Weights of a small transformer language model: vocabulary 2048, a variant of SOAP for these matrices.
Each number is 50 + 10 x the weight over its row's rms, rounded and kept within 0 to 99. Layers, rows and columns count from 0. The size before them is the row's rms in percent of the matrix's.

# up: layer 5 MLP up, 256x64, rms 0.192, rows 118-170, columns 0-63
# down: layer 5 MLP down (transposed), 256x64, rms 0.206, rows 118-169, columns 0-63
up118 107:53 56 60 36 56 61 51 58 52 47 45 38 52 53 62 37 45 63 60 50 25 62 52 59 62 40 53 26 69 53 42 44 53 41 46 47 60 39 52 62 53 57 50 49 54 56 53 54 50 59 64 38 64 56 54 60 55 44 39 49 36 59 71 26
down118 112:50 49 39 53 61 53 51 32 53 54 44 57 49 33 29 38 43 61 51 50 49 38 36 40 34 52 62 54 77 47 67 46 39 70 54 41 46 44 39 61 55 37 56 59 44 55 45 38 45 38 56 52 41 51 53 47 45 56 66 68 62 55 42 43
up119 106:62 46 61 53 63 59 65 40 56 47 60 57 73 47 36 57 40 33 55 70 43 56 46 47 46 52 52 53 45 40 53 52 49 71 51 42 51 54 61 42 50 51 84 55 52 50 41 39 40 51 50 46 45 66 44 51 59 36 31 57 46 39 59 55
down119 071:52 42 21 59 52 49 54 48 56 50 51 26 44 57 40 54 43 44 55 37 52 31 33 55 45 51 52 44 37 26 46 51 60 59 45 44 52 44 61 72 50 45 66 34 54 55 56 60 50 57 34 61 46 41 44 46 40 33 57 50 46 42 38 55
up120 103:24 54 51 43 46 36 49 48 60 55 58 54 58 54 43 72 56 42 57 42 34 52 59 56 77 46 70 65 67 52 52 51 64 59 53 51 47 65 61 51 55 53 42 51 50 50 42 48 59 51 34 44 44 56 36 50 61 69 53 32 38 53 52 48
down120 091:39 45 61 52 45 51 64 41 59 54 55 71 42 39 52 48 49 38 51 55 44 50 50 45 36 49 63 48 50 54 47 55 50 46 60 50 61 55 46 34 42 51 16 50 55 53 55 52 61 46 53 51 39 56 52 56 55 76 49 42 34 85 50 58
up121 099:53 64 57 49 41 53 37 63 48 61 62 47 50 66 43 44 63 47 32 46 30 53 47 55 53 51 52 56 66 33 52 73 39 50 48 53 42 45 71 27 54 58 40 58 61 34 41 52 50 49 41 38 60 56 59 38 56 49 36 55 41 61 59 55
down121 070:56 49 22 78 54 50 47 50 61 45 56 36 43 56 44 42 52 45 53 52 55 39 38 45 52 59 48 43 43 48 50 57 30 68 36 51 50 33 43 68 58 42 67 53 51 54 63 63 36 43 50 58 54 48 57 68 51 46 60 51 52 37 36 55
up122 087:49 47 57 43 51 66 55 66 61 49 58 49 54 40 46 42 61 40 57 58 57 38 61 59 36 57 56 57 38 47 33 57 28 56 52 52 50 43 45 66 58 56 56 45 69 54 58 70 47 57 61 40 38 38 44 43 62 31 57 46 37 35 68 53
down122 077:67 56 80 41 53 49 53 46 61 57 42 55 44 30 50 38 47 60 48 52 60 44 51 58 47 50 45 53 54 66 48 31 62 62 63 54 50 57 40 36 33 40 38 57 55 60 62 45 41 37 75 53 47 40 43 53 36 48 56 60 58 51 43 55
up123 096:32 47 57 57 34 48 43 46 55 70 24 54 39 45 64 56 71 49 56 44 44 42 41 46 42 44 54 40 49 58 47 52 60 70 52 38 52 38 69 58 47 51 60 42 54 54 55 42 45 62 27 53 54 42 44 31 52 68 55 47 49 49 56 54
down123 070:55 43 26 43 64 48 56 47 49 43 82 36 60 56 44 33 22 55 61 42 41 39 53 57 41 58 54 55 48 47 46 47 42 44 48 58 35 47 55 43 38 37 62 43 49 41 57 48 49 41 58 43 48 43 45 66 49 40 52 34 60 57 58 41
up124 089:53 38 42 23 51 46 45 36 53 52 51 37 51 59 39 36 60 45 66 39 55 51 48 42 52 56 54 43 66 59 57 43 52 26 59 44 61 66 63 46 51 31 58 37 50 62 60 50 57 49 51 45 71 52 54 39 54 59 60 60 57 48 67 42
down124 091:61 49 45 57 35 57 42 62 57 65 53 65 48 43 69 58 28 29 39 66 51 40 46 54 59 29 51 45 52 31 67 57 43 60 57 52 61 57 33 48 51 45 51 51 40 39 39 42 68 55 46 42 50 62 51 59 52 38 51 56 49 49 55 45
up125 102:66 62 33 39 45 37 50 52 45 57 55 55 56 41 50 57 63 58 46 64 65 49 68 60 60 60 57 63 72 60 59 51 53 48 47 39 50 55 73 38 46 57 45 51 67 41 50 61 52 29 60 60 36 49 38 45 44 67 43 46 51 60 49 50
down125 108:47 60 63 58 54 42 46 32 64 45 66 72 45 60 48 51 54 50 43 56 51 57 64 47 63 59 55 55 56 63 60 40 44 55 33 27 61 53 44 43 60 35 43 57 39 68 54 34 55 59 38 44 44 34 53 63 50 56 37 65 60 46 49 44
up126 106:57 51 51 43 39 57 75 53 55 45 49 42 62 57 47 49 41 57 47 35 32 47 55 50 44 76 38 63 46 43 55 53 41 50 34 54 43 60 43 55 61 32 42 57 61 59 55 44 45 44 60 73 49 63 58 61 51 40 45 43 36 51 39 70
down126 113:46 71 35 66 49 42 53 32 40 43 38 55 41 54 50 35 40 38 45 48 53 56 51 38 49 38 28 55 49 53 63 60 58 49 68 49 46 42 66 57 54 50 33 41 34 59 62 61 53 54 62 52 42 41 59 27 46 37 41 52 50 44 46 52
up127 100:70 61 49 57 58 64 45 58 38 35 67 51 54 60 58 45 44 60 50 45 52 45 49 52 58 48 48 42 55 58 65 43 38 44 37 27 60 39 61 63 47 50 58 54 64 39 51 49 35 32 58 55 56 59 67 44 57 61 54 43 40 44 76 43
down127 108:49 25 50 58 41 57 37 54 34 47 55 37 38 47 48 53 39 43 48 53 52 48 53 47 53 23 51 49 60 55 45 43 60 48 47 58 67 68 50 34 52 60 41 56 50 52 33 72 35 70 36 57 35 52 46 49 43 51 63 41 50 47 57 61
up128 111:52 64 24 62 54 51 42 66 45 44 43 53 41 65 48 41 50 51 52 34 46 45 63 56 55 40 65 50 46 44 67 30 40 45 37 38 54 49 63 59 53 47 45 60 41 53 45 40 47 41 58 47 46 41 63 62 32 59 36 52 55 57 27 42
down128 122:57 58 47 42 75 53 41 56 62 57 51 62 49 58 49 61 39 48 55 51 44 41 59 62 45 59 52 53 46 46 52 50 52 42 54 50 40 52 49 38 37 63 50 36 39 29 57 70 43 74 81 51 49 57 57 52 46 56 49 63 54 70 56 59
up129 097:40 43 64 50 42 36 48 52 79 51 57 42 42 31 50 64 41 52 49 43 51 63 50 49 55 60 53 42 46 60 39 45 58 50 26 45 36 49 55 62 50 56 62 46 60 52 64 65 48 62 40 46 47 57 70 45 54 29 55 56 43 59 63 44
down129 109:46 49 63 39 76 54 57 52 38 44 38 62 52 52 39 54 53 43 51 48 42 54 45 50 42 43 33 46 45 42 44 45 51 25 61 62 54 55 58 61 44 30 45 55 43 61 52 47 62 30 26 58 53 62 50 48 64 59 37 56 41 38 40 56
up130 115:57 59 58 49 52 45 47 33 53 47 39 68 62 49 53 44 49 60 49 72 53 46 58 62 43 63 52 46 32 53 47 47 26 55 25 46 56 43 41 54 66 45 39 45 60 54 59 62 36 49 54 54 64 62 55 49 59 28 33 46 47 53 60 56
down130 121:67 47 57 22 36 52 50 69 55 53 44 40 67 38 29 59 46 38 57 43 59 51 40 57 53 51 39 50 57 45 30 56 53 53 37 43 47 38 56 51 53 56 51 48 75 60 53 52 50 47 56 55 53 51 60 46 62 48 44 56 67 54 40 71
up131 089:47 48 43 46 45 33 51 86 37 36 64 50 48 40 53 70 51 46 51 45 40 44 40 36 45 66 48 55 45 43 44 50 47 58 39 56 53 56 36 52 52 40 50 58 55 49 46 60 41 31 66 28 56 44 43 32 52 44 49 47 49 51 39 66
down131 089:52 49 46 42 57 37 36 72 49 36 48 55 47 45 43 74 62 54 62 64 39 45 48 59 58 27 61 55 39 56 34 57 70 49 59 43 29 48 50 39 35 40 40 42 56 53 51 46 58 65 48 58 49 65 56 43 44 51 56 45 59 60 60 52
up132 091:45 44 63 40 55 66 59 51 39 49 31 41 47 58 45 45 67 57 43 53 35 44 35 55 43 50 60 61 58 43 57 56 55 24 51 47 80 57 63 45 45 51 43 30 43 49 47 63 67 50 44 56 58 39 37 48 47 55 60 58 43 54 37 49
down132 094:30 56 25 45 43 55 42 49 58 43 52 69 52 47 52 36 46 46 39 50 53 56 58 49 55 49 50 53 35 61 41 71 61 63 61 53 36 44 38 45 47 48 56 54 57 37 71 47 45 40 46 49 39 65 57 40 43 48 27 59 62 62 63 47
up133 103:42 32 40 43 60 47 57 45 50 40 43 49 46 43 71 39 64 65 55 63 70 39 50 40 61 42 58 52 41 70 57 52 46 53 42 40 44 45 67 48 52 32 64 50 51 33 58 38 42 38 42 39 50 60 52 28 51 51 49 54 41 45 39 43
down133 106:57 42 43 58 51 48 64 61 37 55 63 61 68 38 41 57 51 50 38 56 61 37 21 59 53 45 64 55 47 47 56 63 48 38 54 46 54 51 48 53 75 44 42 58 62 40 56 51 37 54 41 38 37 47 52 55 28 43 54 40 55 58 46 66
up134 125:55 43 43 51 44 45 61 55 45 53 65 39 49 63 49 77 51 38 56 59 36 44 46 64 42 42 61 54 67 45 53 53 61 59 41 40 47 57 44 71 63 46 42 30 57 54 43 45 69 50 48 57 58 50 54 66 52 52 52 31 44 68 38 40
down134 141:56 54 56 42 41 32 52 36 55 39 52 43 62 34 38 61 40 42 63 50 43 58 50 55 50 60 53 50 47 44 74 28 40 39 58 57 56 38 32 36 56 68 41 58 53 51 52 44 37 40 44 46 61 66 62 50 46 47 64 65 47 38 54 45
up135 098:50 58 45 51 52 52 50 48 47 54 52 49 73 53 52 46 36 66 60 40 31 45 41 59 54 52 51 44 73 30 41 49 40 48 37 53 55 31 38 43 51 39 42 56 66 41 56 46 53 47 52 62 56 54 78 59 42 50 45 58 58 50 71 33
down135 102:35 44 38 49 57 42 44 40 65 43 55 59 50 27 55 51 60 36 62 50 49 34 32 45 54 45 61 71 52 50 36 50 61 57 54 75 60 48 50 52 42 63 51 71 55 46 39 49 58 54 46 44 48 45 57 41 44 54 37 56 31 57 52 32
up136 091:42 58 58 21 59 50 58 37 49 64 33 50 52 37 63 61 68 62 63 66 38 48 57 61 52 51 32 47 55 46 42 57 32 34 48 46 46 41 43 56 57 56 36 37 45 47 46 45 56 42 45 43 42 61 39 40 53 67 51 37 58 49 50 51
down136 078:54 52 40 66 36 44 49 54 44 40 66 63 61 55 46 52 48 54 48 39 60 48 62 44 65 62 58 36 43 57 57 55 49 64 45 49 32 43 55 50 38 31 66 55 39 58 58 49 49 48 55 54 61 32 67 54 37 45 57 80 57 52 62 48
up137 104:43 50 42 41 43 62 43 50 64 35 51 48 36 54 41 67 44 43 56 38 61 29 48 57 59 61 38 63 46 39 56 46 51 50 36 61 57 46 47 47 58 44 52 63 53 64 47 35 66 68 39 46 48 38 39 36 57 43 34 38 38 69 42 56
down137 101:43 56 55 25 42 49 53 43 49 30 52 52 58 47 45 57 50 45 58 30 66 44 58 42 50 37 51 57 68 63 40 53 48 55 46 53 70 32 54 31 43 70 31 53 54 59 57 46 55 71 50 57 48 44 50 41 37 42 62 52 47 44 58 50
up138 087:48 47 58 56 48 46 52 41 52 38 60 56 62 72 61 50 59 39 64 67 45 51 45 62 54 55 53 62 54 67 53 45 54 58 50 46 65 68 32 43 36 47 72 31 47 60 50 61 40 51 51 53 46 33 53 57 42 72 67 41 45 50 40 54
down138 083:42 57 33 59 53 59 62 68 47 53 52 44 53 48 49 39 50 65 57 31 61 30 48 56 54 40 38 37 32 49 54 67 49 54 56 52 47 56 47 66 38 56 72 50 41 46 61 46 31 43 54 52 56 53 48 30 39 41 50 73 44 45 51 50
up139 100:65 49 51 61 55 45 52 53 50 50 63 49 57 45 54 41 31 42 63 45 35 64 54 72 49 30 53 49 52 32 55 46 49 71 51 59 62 45 45 55 41 35 56 57 65 66 52 51 49 58 40 32 64 40 38 57 60 54 47 35 33 50 43 49
down139 089:46 48 49 54 34 42 32 69 37 54 63 50 58 45 61 52 58 56 50 40 61 37 76 55 67 49 38 38 44 36 65 48 40 55 52 44 48 48 51 42 51 58 50 61 51 59 61 42 65 54 69 48 43 57 40 58 55 57 45 68 48 68 42 36
up140 081:42 68 48 54 51 67 61 38 45 38 47 52 59 51 64 60 67 55 55 55 53 60 52 52 58 49 43 41 59 36 52 44 36 50 44 44 33 55 49 52 54 47 42 48 65 40 31 65 25 48 25 49 51 44 53 41 68 49 52 48 34 49 49 32
down140 081:52 46 63 51 52 50 35 61 57 34 43 44 44 29 70 44 48 63 40 64 51 44 62 53 59 59 51 35 36 64 47 43 46 57 49 44 57 52 44 36 45 26 39 52 56 49 46 52 60 37 72 51 45 64 41 49 43 40 46 58 50 60 49 28
up141 122:49 60 48 42 62 37 36 45 51 54 70 42 61 49 50 53 48 68 38 49 64 41 59 63 47 44 35 60 45 33 59 34 45 54 40 62 59 65 45 38 45 58 63 53 56 57 67 59 46 25 37 55 60 55 43 38 53 43 46 45 51 42 42 38
down141 135:43 46 30 53 47 61 59 59 60 69 53 45 39 53 50 65 59 63 41 53 49 46 40 40 44 48 38 47 61 47 63 47 43 51 56 42 65 74 55 42 43 50 44 65 39 56 57 44 46 33 41 43 69 67 39 60 56 45 42 56 40 26 54 45
up142 100:61 61 42 62 63 50 35 47 53 64 52 53 64 54 51 61 58 57 53 37 37 49 59 40 57 50 57 50 57 64 72 42 53 42 43 49 60 56 45 50 68 39 65 56 49 52 55 29 62 36 69 53 37 56 50 34 43 57 54 32 37 52 39 42
down142 101:57 36 54 49 10 56 61 47 33 38 50 45 45 49 47 62 48 61 45 59 44 54 57 46 57 57 45 59 41 41 33 55 44 46 52 54 47 48 62 51 22 51 44 46 27 49 56 63 49 53 30 48 55 48 33 54 56 42 44 49 51 49 56 49
up143 102:40 29 27 50 56 44 56 38 40 64 51 68 51 70 36 36 34 44 58 37 55 46 57 42 52 61 50 37 33 53 42 53 39 32 53 50 49 52 53 50 46 55 59 37 39 52 42 41 33 52 40 42 44 47 48 36 43 47 47 39 60 59 52 36
down143 121:47 60 66 30 54 66 56 34 35 48 44 30 58 56 49 48 52 42 67 63 67 46 53 47 54 49 34 51 57 64 48 40 56 52 46 45 50 24 63 50 44 54 39 52 34 52 48 50 48 46 53 41 48 30 54 45 43 50 39 63 61 31 45 44
up144 106:41 76 52 33 55 36 53 46 59 63 48 66 55 56 32 40 37 70 37 44 50 58 57 48 44 59 53 40 49 45 45 75 51 52 37 51 54 51 44 49 58 54 37 50 55 38 51 56 43 47 37 53 46 45 56 41 46 31 60 56 40 41 74 54
down144 118:59 75 55 48 51 53 21 38 43 52 66 52 45 51 49 41 50 56 37 61 66 64 51 53 60 52 44 53 43 46 45 53 60 61 46 57 49 49 43 35 56 44 55 44 47 27 66 61 52 49 48 49 32 56 66 37 56 52 51 35 49 34 42 37
up145 114:58 51 50 52 31 45 47 46 63 57 39 55 73 65 55 59 34 80 39 54 56 35 58 55 62 53 46 62 38 37 51 67 60 35 52 45 44 49 43 57 48 56 57 39 42 61 45 41 61 43 55 57 48 55 57 51 50 59 36 62 32 55 54 60
down145 116:54 40 57 46 44 53 57 51 67 47 47 53 57 41 49 56 56 50 30 48 41 71 48 50 39 45 39 52 56 56 57 62 53 48 65 42 46 51 64 61 33 41 62 67 49 57 27 31 60 42 52 36 47 39 47 48 41 60 27 42 68 60 49 52
up146 111:64 41 54 39 57 44 33 49 52 53 36 56 73 51 63 55 65 59 64 47 59 45 47 56 61 39 43 50 26 67 58 29 33 47 52 33 47 51 35 55 59 44 57 42 43 32 55 44 60 49 53 51 55 57 49 37 53 41 43 54 37 53 41 48
down146 102:58 53 58 51 60 67 26 48 50 57 44 64 38 45 59 28 46 64 56 44 46 48 36 60 64 43 46 35 50 58 64 36 41 64 55 36 59 64 39 52 48 47 55 50 52 25 42 53 43 32 42 43 50 51 52 37 43 57 50 40 37 60 45 55
up147 107:65 54 54 09 50 43 58 44 52 46 68 36 46 43 50 51 51 48 50 59 59 58 47 54 60 51 66 62 46 46 57 37 46 52 53 73 62 51 53 58 41 37 45 48 53 59 31 47 31 54 41 43 59 50 41 54 60 61 54 47 53 38 61 49
down147 097:48 37 26 61 71 43 67 32 50 44 54 50 61 45 43 54 38 57 54 60 61 64 44 57 64 61 67 48 54 47 73 53 43 44 48 65 46 24 56 62 54 36 50 39 57 54 62 47 40 45 42 57 41 46 55 46 52 45 41 50 49 43 49 53
up148 090:55 54 65 55 59 62 65 44 53 56 56 55 62 39 46 39 45 49 54 84 52 48 41 54 36 44 49 38 53 40 51 76 52 50 47 50 47 63 77 43 52 44 47 41 59 58 38 64 51 63 45 54 55 57 47 53 50 58 46 61 30 57 40 45
down148 071:63 52 30 55 62 63 45 48 54 48 52 35 46 55 46 52 52 57 46 35 58 58 45 52 39 51 44 41 38 42 49 68 53 77 51 56 30 52 53 64 42 60 65 40 51 59 65 48 39 57 53 52 33 49 57 63 33 49 47 71 44 35 46 51
up149 090:65 41 45 41 45 49 52 57 57 63 44 40 49 53 36 49 48 57 54 31 41 47 63 38 55 50 67 71 32 40 48 27 35 46 60 40 56 57 47 58 51 63 56 57 37 55 42 52 37 59 66 56 37 57 47 60 59 44 42 41 61 31 57 58
down149 089:56 47 42 60 44 60 48 50 55 37 46 57 45 53 31 52 27 61 54 47 30 49 63 53 46 53 42 50 35 56 38 55 33 59 42 42 62 54 43 57 44 37 41 56 48 47 64 54 41 55 66 62 54 68 51 56 71 54 58 39 23 54 52 46
up150 079:47 55 54 55 55 58 50 72 45 48 49 50 52 61 59 57 67 44 48 45 52 35 24 50 41 47 32 32 47 54 50 38 48 39 42 48 82 48 57 47 66 27 63 47 33 50 46 35 49 41 52 52 50 56 46 51 46 51 44 56 59 43 40 60
down150 083:63 35 64 50 43 57 44 54 46 39 45 70 30 31 54 57 62 55 36 48 65 61 42 33 50 43 50 49 54 54 54 38 60 59 53 44 49 51 41 40 48 53 48 77 30 44 62 52 54 46 40 50 39 69 54 57 56 40 52 45 48 66 39 48
up151 094:66 65 71 62 45 45 43 51 36 73 62 49 58 42 58 47 58 65 44 46 50 47 51 41 41 57 64 38 33 58 69 44 55 55 38 50 42 45 67 39 48 43 52 46 44 50 48 47 54 64 38 17 47 53 51 48 43 44 55 61 44 47 44 52
down151 060:41 57 35 49 56 48 61 57 66 53 46 45 56 64 39 52 43 59 59 30 59 31 33 59 48 61 57 41 41 34 38 59 35 55 43 44 46 38 36 74 55 48 65 39 53 58 51 57 32 40 38 59 61 50 61 46 41 45 47 52 48 53 46 58
up152 072:71 36 81 52 52 59 53 41 53 52 52 38 54 46 64 65 51 46 33 69 55 44 50 41 34 59 43 56 50 57 50 48 45 42 49 52 52 35 46 58 31 52 45 50 53 57 61 57 54 57 44 59 61 44 32 73 41 35 55 57 57 56 52 55
down152 064:50 63 50 38 53 48 53 71 44 59 49 40 50 67 40 51 47 70 71 52 58 47 44 60 72 58 54 55 57 50 46 61 44 52 23 48 63 49 49 62 67 47 68 49 47 53 53 69 40 58 38 50 59 41 49 38 62 62 45 39 47 52 41 50
up153 106:48 62 50 52 58 27 36 50 38 52 47 44 60 64 42 55 62 66 50 50 30 51 62 58 46 57 36 54 62 40 61 43 76 51 50 52 46 60 39 58 46 43 57 51 40 67 53 62 41 72 62 52 59 52 56 47 47 34 63 49 66 54 51 53
down153 107:54 42 42 43 41 45 51 52 53 43 33 47 44 45 35 42 42 52 50 41 59 52 57 56 42 27 36 29 62 40 60 31 50 40 47 55 56 76 59 51 57 31 57 37 51 59 38 51 38 56 45 34 59 46 58 60 52 51 36 53 60 52 62 65
up154 103:70 58 49 48 51 58 44 54 37 58 53 43 50 50 61 56 45 51 67 63 50 26 49 46 62 43 45 50 55 45 61 51 32 54 54 49 55 57 43 52 52 46 55 44 59 42 80 60 38 67 61 45 34 69 60 61 63 46 54 57 66 65 48 46
down154 094:56 63 34 60 59 47 63 56 62 48 49 40 24 50 52 41 50 47 50 57 56 48 54 45 44 30 65 57 55 54 58 55 53 57 54 28 50 59 51 66 45 23 44 44 54 42 44 30 49 23 45 35 46 56 48 45 51 50 52 43 39 55 55 47
up155 109:54 42 57 45 36 53 38 42 52 68 57 55 39 64 43 58 49 34 53 40 53 51 51 76 55 40 41 51 54 31 50 47 41 52 48 54 50 39 52 44 48 35 50 57 32 60 42 68 40 46 70 51 66 38 40 38 51 61 70 58 34 55 44 53
down155 087:50 58 46 65 54 42 70 47 54 41 52 62 61 34 56 58 43 53 33 55 41 79 54 48 49 44 64 51 35 50 74 51 52 35 63 45 53 47 49 45 45 64 51 57 70 49 40 62 47 52 50 47 35 52 47 44 41 67 49 46 54 67 59 61
up156 102:60 50 42 40 45 35 56 45 53 44 34 45 53 65 46 58 40 37 63 50 26 62 52 37 61 60 51 44 50 49 62 52 49 59 38 37 37 61 40 61 60 48 52 66 46 40 50 67 53 46 54 44 65 54 31 61 60 53 77 39 48 49 46 50
down156 105:41 56 74 53 64 61 56 53 39 47 54 26 56 49 49 29 48 50 58 63 68 56 56 68 49 31 56 62 60 31 46 61 48 55 59 57 55 44 46 38 55 63 48 54 52 50 43 54 56 66 55 52 36 46 48 42 43 59 58 48 42 39 56 69
up157 119:30 48 67 49 48 58 35 45 37 47 39 51 51 53 51 49 35 76 51 46 60 38 45 58 49 61 41 52 53 44 66 43 42 61 40 48 50 46 36 59 47 36 59 41 52 50 55 61 51 57 72 33 49 59 46 35 36 43 46 66 35 63 50 41
down157 118:30 51 47 66 62 32 50 42 52 59 48 50 39 53 60 37 37 55 26 50 35 49 48 51 36 56 62 53 37 39 53 49 42 31 55 48 51 70 51 41 37 38 52 44 51 39 48 48 45 30 60 49 41 55 46 57 46 53 34 32 52 54 66 51
up158 106:43 69 33 50 48 52 47 54 43 50 46 55 35 56 60 58 55 46 48 68 68 51 63 49 39 70 49 71 51 39 60 53 36 42 47 45 47 49 41 48 49 53 54 38 43 45 42 54 39 53 55 39 69 56 40 57 72 62 69 48 63 66 41 47
down158 107:62 37 52 45 52 50 47 50 43 51 58 49 48 51 62 41 50 49 54 65 58 55 70 65 48 60 48 53 75 46 22 46 50 57 58 47 52 47 56 67 45 52 53 57 39 48 59 55 66 76 56 50 44 52 45 34 51 65 42 57 36 31 44 37
up159 104:57 47 79 48 50 71 59 34 50 56 56 43 40 60 55 47 54 38 29 73 56 38 41 40 40 45 46 56 50 62 45 45 44 41 59 46 52 36 48 55 30 47 45 56 46 41 55 60 54 46 46 46 54 40 29 52 36 45 46 65 48 42 54 65
down159 119:59 56 53 41 52 42 52 63 44 61 53 31 66 57 43 50 41 70 69 41 61 49 47 57 66 59 53 56 53 40 45 60 37 57 23 44 60 43 59 58 65 47 74 39 41 54 43 65 42 59 50 52 61 43 54 42 48 46 48 34 54 55 38 47
up160 088:49 56 44 45 41 50 56 56 11 37 50 50 71 45 52 42 47 62 36 37 59 33 47 59 45 60 51 64 48 53 52 55 43 39 46 60 56 49 62 36 49 44 35 52 43 57 47 56 59 63 56 38 47 43 42 64 42 69 47 39 41 48 54 51
down160 077:48 56 23 50 58 61 51 34 58 41 59 42 43 52 51 55 56 42 62 52 42 46 53 60 64 41 51 36 54 24 54 64 49 68 48 56 43 40 47 66 57 39 66 61 57 60 68 51 32 34 44 57 45 49 47 54 60 56 50 69 49 47 54 48
up161 091:64 31 46 49 58 36 37 59 52 45 50 51 55 52 55 47 51 49 58 54 49 56 63 57 69 55 42 45 67 55 47 43 57 38 47 44 49 30 54 63 35 49 53 37 69 63 67 59 43 48 27 41 58 59 58 41 41 39 53 57 31 65 50 38
down161 100:67 56 56 53 48 50 63 42 46 54 45 50 51 63 29 46 55 37 34 45 59 62 65 46 43 55 47 34 51 77 55 42 46 62 53 51 38 62 47 53 39 51 38 62 49 70 64 32 48 50 44 47 34 39 50 40 55 69 46 45 46 40 54 63
up162 092:61 50 56 45 63 60 59 48 44 59 54 64 41 51 45 48 51 63 74 36 57 53 62 53 44 42 43 41 58 53 49 41 45 39 49 45 40 42 54 69 38 62 62 45 28 66 52 54 58 67 47 57 28 40 70 53 41 52 43 53 58 46 57 34
down162 102:56 47 48 45 27 46 55 73 56 56 53 47 53 63 56 37 47 44 60 54 63 54 44 53 49 46 50 57 38 44 52 52 68 54 64 51 37 47 39 62 58 57 61 42 61 52 46 51 77 56 51 42 36 58 56 39 51 62 44 47 35 41 54 19
up163 085:60 56 51 55 33 50 47 39 53 60 56 38 47 50 56 57 56 61 56 63 40 52 50 59 39 57 54 49 60 42 54 66 39 55 53 49 36 36 51 56 45 65 61 71 45 59 47 41 64 62 53 48 51 44 31 55 69 48 33 26 44 59 43 73
down163 093:53 47 60 46 52 43 53 33 40 37 58 60 41 51 48 65 64 39 46 59 40 51 54 30 52 41 43 27 45 45 42 21 67 71 52 57 51 42 38 60 53 44 49 61 56 46 53 37 51 50 49 59 46 74 45 52 47 47 58 61 43 52 61 56
up164 092:43 50 41 29 50 34 57 35 43 66 52 36 21 45 32 54 52 61 38 61 49 47 49 65 48 43 54 60 36 44 54 56 46 44 52 36 55 56 37 37 46 35 43 55 50 56 38 54 46 60 52 50 67 48 40 43 56 48 31 45 50 51 34 44
down164 081:42 54 45 56 36 66 46 45 54 49 34 38 43 54 52 38 36 53 31 44 34 39 43 68 47 29 53 57 41 50 65 42 51 40 48 36 47 56 53 50 42 33 33 47 54 40 40 40 53 27 53 34 59 38 49 45 47 42 59 45 53 50 69 54
up165 100:41 47 33 56 51 49 44 56 24 61 48 51 55 50 29 46 39 51 43 51 41 41 45 66 53 67 46 39 56 54 56 59 44 50 44 27 42 55 61 57 59 51 55 43 45 69 50 38 54 55 51 48 56 50 46 58 23 46 65 49 50 47 73 37
down165 133:45 47 42 44 53 58 67 52 28 56 41 41 42 72 61 41 45 62 43 54 39 57 30 58 44 51 55 38 43 51 40 49 57 40 50 47 64 50 51 67 56 39 45 72 47 66 44 54 32 50 42 53 41 56 43 64 64 33 38 41 42 55 59 47
up166 094:60 43 53 55 51 73 52 43 46 28 65 35 42 44 52 56 45 67 72 50 70 58 49 55 52 40 57 68 54 43 55 55 57 64 48 54 48 43 46 45 53 44 52 31 41 47 53 46 48 39 37 66 46 38 55 55 46 41 64 55 44 61 48 73
down166 104:51 50 47 51 43 56 33 49 31 58 49 52 39 69 47 43 54 38 58 78 39 65 53 40 48 50 46 63 46 69 34 41 60 48 46 63 44 45 52 50 37 47 36 45 42 36 57 39 51 38 46 50 46 46 61 55 70 56 37 56 63 35 62 53
up167 107:52 58 52 50 51 46 44 48 46 43 56 33 39 60 46 40 42 55 73 53 62 52 33 45 43 46 56 45 43 50 68 57 46 65 28 58 26 62 54 59 51 64 61 55 42 63 43 53 64 38 67 37 50 50 38 43 59 65 53 46 39 38 42 59
down167 121:43 60 49 55 54 42 53 53 45 54 40 61 31 63 53 56 53 52 41 60 48 48 52 31 58 53 66 34 49 66 68 45 29 52 39 36 41 47 40 65 40 33 47 61 34 48 62 54 56 47 55 62 44 45 48 67 64 58 53 42 38 65 50 63
up168 087:57 53 50 31 56 44 73 40 58 44 67 34 44 61 60 45 65 51 50 31 50 62 72 49 36 50 52 56 56 49 48 42 50 52 56 34 43 42 59 54 60 38 48 69 60 38 45 55 28 55 43 45 46 40 52 45 44 56 36 59 37 61 50 51
down168 082:60 28 60 53 40 52 40 31 50 56 37 51 35 57 73 40 46 44 37 59 48 37 53 63 39 50 45 40 40 47 58 27 47 52 50 58 32 59 57 39 32 59 54 51 64 47 54 46 48 42 57 48 50 55 40 51 40 44 52 67 60 51 67 45
up169 077:64 34 43 57 42 40 43 55 54 59 54 45 46 52 41 55 65 37 70 45 69 48 49 53 33 44 58 56 40 29 61 72 39 42 46 50 56 41 34 45 48 48 36 52 43 55 47 45 65 53 29 56 53 51 39 45 60 45 40 38 46 47 42 69
down169 072:40 42 64 54 46 50 46 59 42 46 51 50 52 58 46 50 48 15 27 66 41 42 53 51 47 44 27 41 56 64 52 37 57 42 69 57 47 58 50 70 41 52 37 58 55 50 58 43 55 45 60 36 52 64 32 53 47 57 45 59 54 49 51 47
up170 106:56 49 52 39 38 32 54 50 44 46 61 47 62 35 60 51 35 57 45 25 44 34 59 37 41 58 43 63 69 35 59 41 55 58 49 48 51 44 62 47 54 36 57 47 59 70 53 69 46 62 51 38 30 60 57 52 40 52 55 37 49 53 51 46